config.toml
num_hidden_layers = 17
hidden_size = 160
num_attention_heads = 5
num_key_value_heads = 5
head_dim = 32
intermediate_size = 1280
vocab_size = 980
hidden_act = "squared_relu"
norm = "layernorm"
norm_place = "pre"
norm_eps = 1e-05
positions = "rope"
rope_theta = 32400.0
rope_fraction = 0.5
qk_norm = true
attn_scale = 0.177
bias = "none"
tie_word_embeddings = false
parallel_block = false
init = "normal"
init_std_qkv = 0.0395
init_std_o = 0.0
init_std_up = 0.0395
init_std_down = 0.0
optimizer = "adamw"
learning_rate = 0.0063
lr_mult_qkv = 0.7
beta1 = 0.9
beta2 = 0.95
lr_head = 0.0119
warmup_steps = 485
schedule = "wsd"
decay_fraction = 0.509
decay_shape = "linear"
final_lr_fraction = 0.0
batch_tokens = 131072
max_seq_len = 2048
doc_mask = true
train_tokens = 508100000
max_steps = 3877
dataset = "wikipedia_en"
Each number is 128 + 24 x the weight over the matrix's rms, rounded and kept within 0 to 255. Layers, rows and columns count from 0.

# layer 5 MLP up, 1280x160, rms 0.182, rows 183-199, columns 120-159
[[173 141 145 116  91  97  93 119 169 138 125 112 121 140 122 154 179 135 112 153  98 140 148 115  98 129  69 127 163 165 128  63 144 130 114 130  72 182 105 163]
 [134 125 131 128 121 127 132 132 130 138 123 132 122 132 126 121 114 123 137 130 125 134 134 133 124 125 120 122 132 131 124 134 130 130 125 131 128 134 119 128]
 [134 102 114  88  87 154 153 118 132 171 116 134 155 125  81 127 114  96 189  98 134 131 161 109 123 101 107 137  97 179 137 153 130 153  89 118 130 145  61 180]
 [169 158 158 128  62 140 104 125 175 115 161 132  95  96  84 174  94 111 141  89  94 138 158  85 102 113 136 173 135 123 163 125 160 139 134 102 180 145 143 147]
 [161 147 115 149 100 105 110 171 114 138 129 125 114 140 112 113 156 153 129 157 167  89  96 147 114 136  88 128 118 122  84 128 187 139 105 108 171  99  86 117]
 [ 95 198 204 134 150 128 151 102  66 138 138 162 136  83 153 124 144 139 146 152 185 150 164 155 111 139  80 105 104 122 129 105 119 128 166 123  91  68 136  82]
 [136 120 135 126 111 121 133 122 120 134 121 126 123 122 130 128 121 126 147 124 120 134 124 136 132 117 113 124 135 124 123 123 124 133 126 130 134 127 119 138]
 [126 129 136 131 122 121 135 136 125 141 126 134 113 128 125 125 117 119 139 128 121 141 136 127 127 121 110 127 130 123 136 128 129 130 131 133 130 133 130 116]
 [129 126 135 117 112 127 126 134 126 131 117 127 109 123 130 124 119 115 132 134 136 141 126 146 122 103 107 134 139 140 122 126 134 135 121 146 124 141 123 128]
 [ 59 141 130 156 129 122 152 153 130 153 121 126 102 143 102 163 120 104 152 111 109 116 167 104  64 119 135  99 196 126 157 129 129 119 107 115 101 172  67  48]
 [114  57 135 151 111 108 167  86 134 134  45 148  80  71 123  71 157 106 137 118 149 113 120 104 139  45 136 172 109 165  95 146  75 134 165 182 172  43 146 152]
 [130 125 134 125 123 120 135 123 132 127 120 132 122 118 135 117 126 118 133 130 130 133 124 129 120 116 122 128 132 120 126 124 127 136 127 133 126 130 122 135]
 [108  84 140 144 119 132 132 135 114 134 102 128 169 119 149  85  84 144 134 190 100 155 105 167 104 112  39 104 118 128  82 147 115 161 123 132 161 122  95 103]
 [127 117 132 132 109 122 143 121 130 139 130 130 114 124 130 129 120 118 134 133 120 124 134 127 125 122 113 118 138 135 126 133 121 134 129 131 120 132 128 131]
 [148 142 195 114 102  54 130 111  79 145 148 103 147 131 144  68 144 120 213 158 172 196 107 176  71 115  93 107 163  65 136 149 160 161 129 129  99 126 124 162]
 [130 161 152 141  49  79 142  81 110 139 119 153 152 125 203 141 144 136 128 127  93 123 153 159 155 109 133 150 112 144 165 133 126 154 138 161 136 119 159 146]
 [167  92 133  98 113 113 103 137 120 163  85 183  51 136 175 147 119 102 121 166 145 112 139 111 130 106 131 110 177 125 110 168  65 124 103 131  48 185 118 124]]
# layer 5 MLP down (transposed), 1280x160, rms 0.171, rows 183-198, columns 120-159
[[101 162  94 116 132 117 112 124  96  94 169 104 145 113 114  58 156 124 168 129 186  91 122 189 127 148 113 103 172  96 138 146 176 141  90 141  95  99 119  99]
 [127 132 125 124 130 132 132 123 122 126 123 129 134 122 129 129 128 125 124 124 124 128 126 128 135 133 124 128 137 130 124 129 129 122 125 131 124 122 136 131]
 [141 113 109 134 140 138 157 116  91 135 141 141  75 167  69 128 156 129 177 113 150 150  81 109  91  78 115 113 168 136 131 144  67 145 123 118  80 155  84 109]
 [176 141 183 140  99 105  32 127 108 118  96 156 123 120 147  77 169 114  63 152 154 123  73 158 154 124 140 133 102 152 117 159  55 140 153 116  80 124 126 135]
 [151 151  88 168 132 125  63  77 138  75 183 132 117 157 167 174 104 112 100  63 103 158 152 132 132 137  84 142  94 124 184 133 127 152 109 157 134 113 106 179]
 [ 94 172 142 119 133 104  97 127 106 104  93 133 101  99 165 204 160 173 141 162 125 104  47 141 119 143 124 102 106 147 133 122 120 110  49 130  99 103 166 155]
 [135 120 117 128 132 128 116 137 126 127 121 138 129 119 114 116 128 128 130 131 134 127 123 138 122 127 131 122 121 127 138 137 121 134 139 124 131 136 134 137]
 [124 129 132 126 124 130 121 136 129 135 119 128 128 121 126 132 122 141 135 127 127 132 130 126 125 129 123 136 135 126 127 129 127 137 124 126 130 136 133 125]
 [126 121 119 134 108 153 118 138 150 136 119 153 122 141 141 148 123 123 130 128 146 135 131 112 130 122 131 134 130 130 114 111 122 112 115 128 136 127 133 140]
 [108 140 115 104 159 101 141 164 118  86 113  68 126 178  86 154  81 138  97 149 149 158 129 128 131 150 176 120 153 138 139 154 120  70 123 149 123  85 128  60]
 [170 166  83 124  80  65 144 143 196 188 130 123 109 171 143 105  89  84 133 142  79 130 132  67 171 109 142 116  93 104 169 103 144 133 165  94 185 162 101 197]
 [122 128 124 130 128 124 121 126 129 124 124 125 126 127 134 133 129 126 123 127 134 129 130 130 128 135 131 133 132 131 134 129 130 126 132 121 131 119 123 121]
 [111 128 137 103 182 130  91 128 150 112 158 105 178 160 126 110  56 110  76 160 114  78 104 103 135 154 124 124 101 101 164 148 152 128 105 129 138 143 106 174]
 [126 138 133 127 127 135 127 127 121 132 121 131 118 118 127 134 119 126 135 137 130 130 127 143 138 140 131 122 132 125 140 140 122 124 120 129 129 116 122 116]
 [104 156 154 137 130 211 113 114 151 109  81 253 133 133 160  95 168 141 120  70 113 128 128  53 126 119 125 110 149 145  96 113  79 124 161 119 109 131 125 132]
 [142 132 158 168 132  92 123  88 142 195 171 126 110 103  92 136 146 114 147 137 152  86 113  95  87 119  48 177 129 168  97 154  57 207  73 122 100 159  94 161]]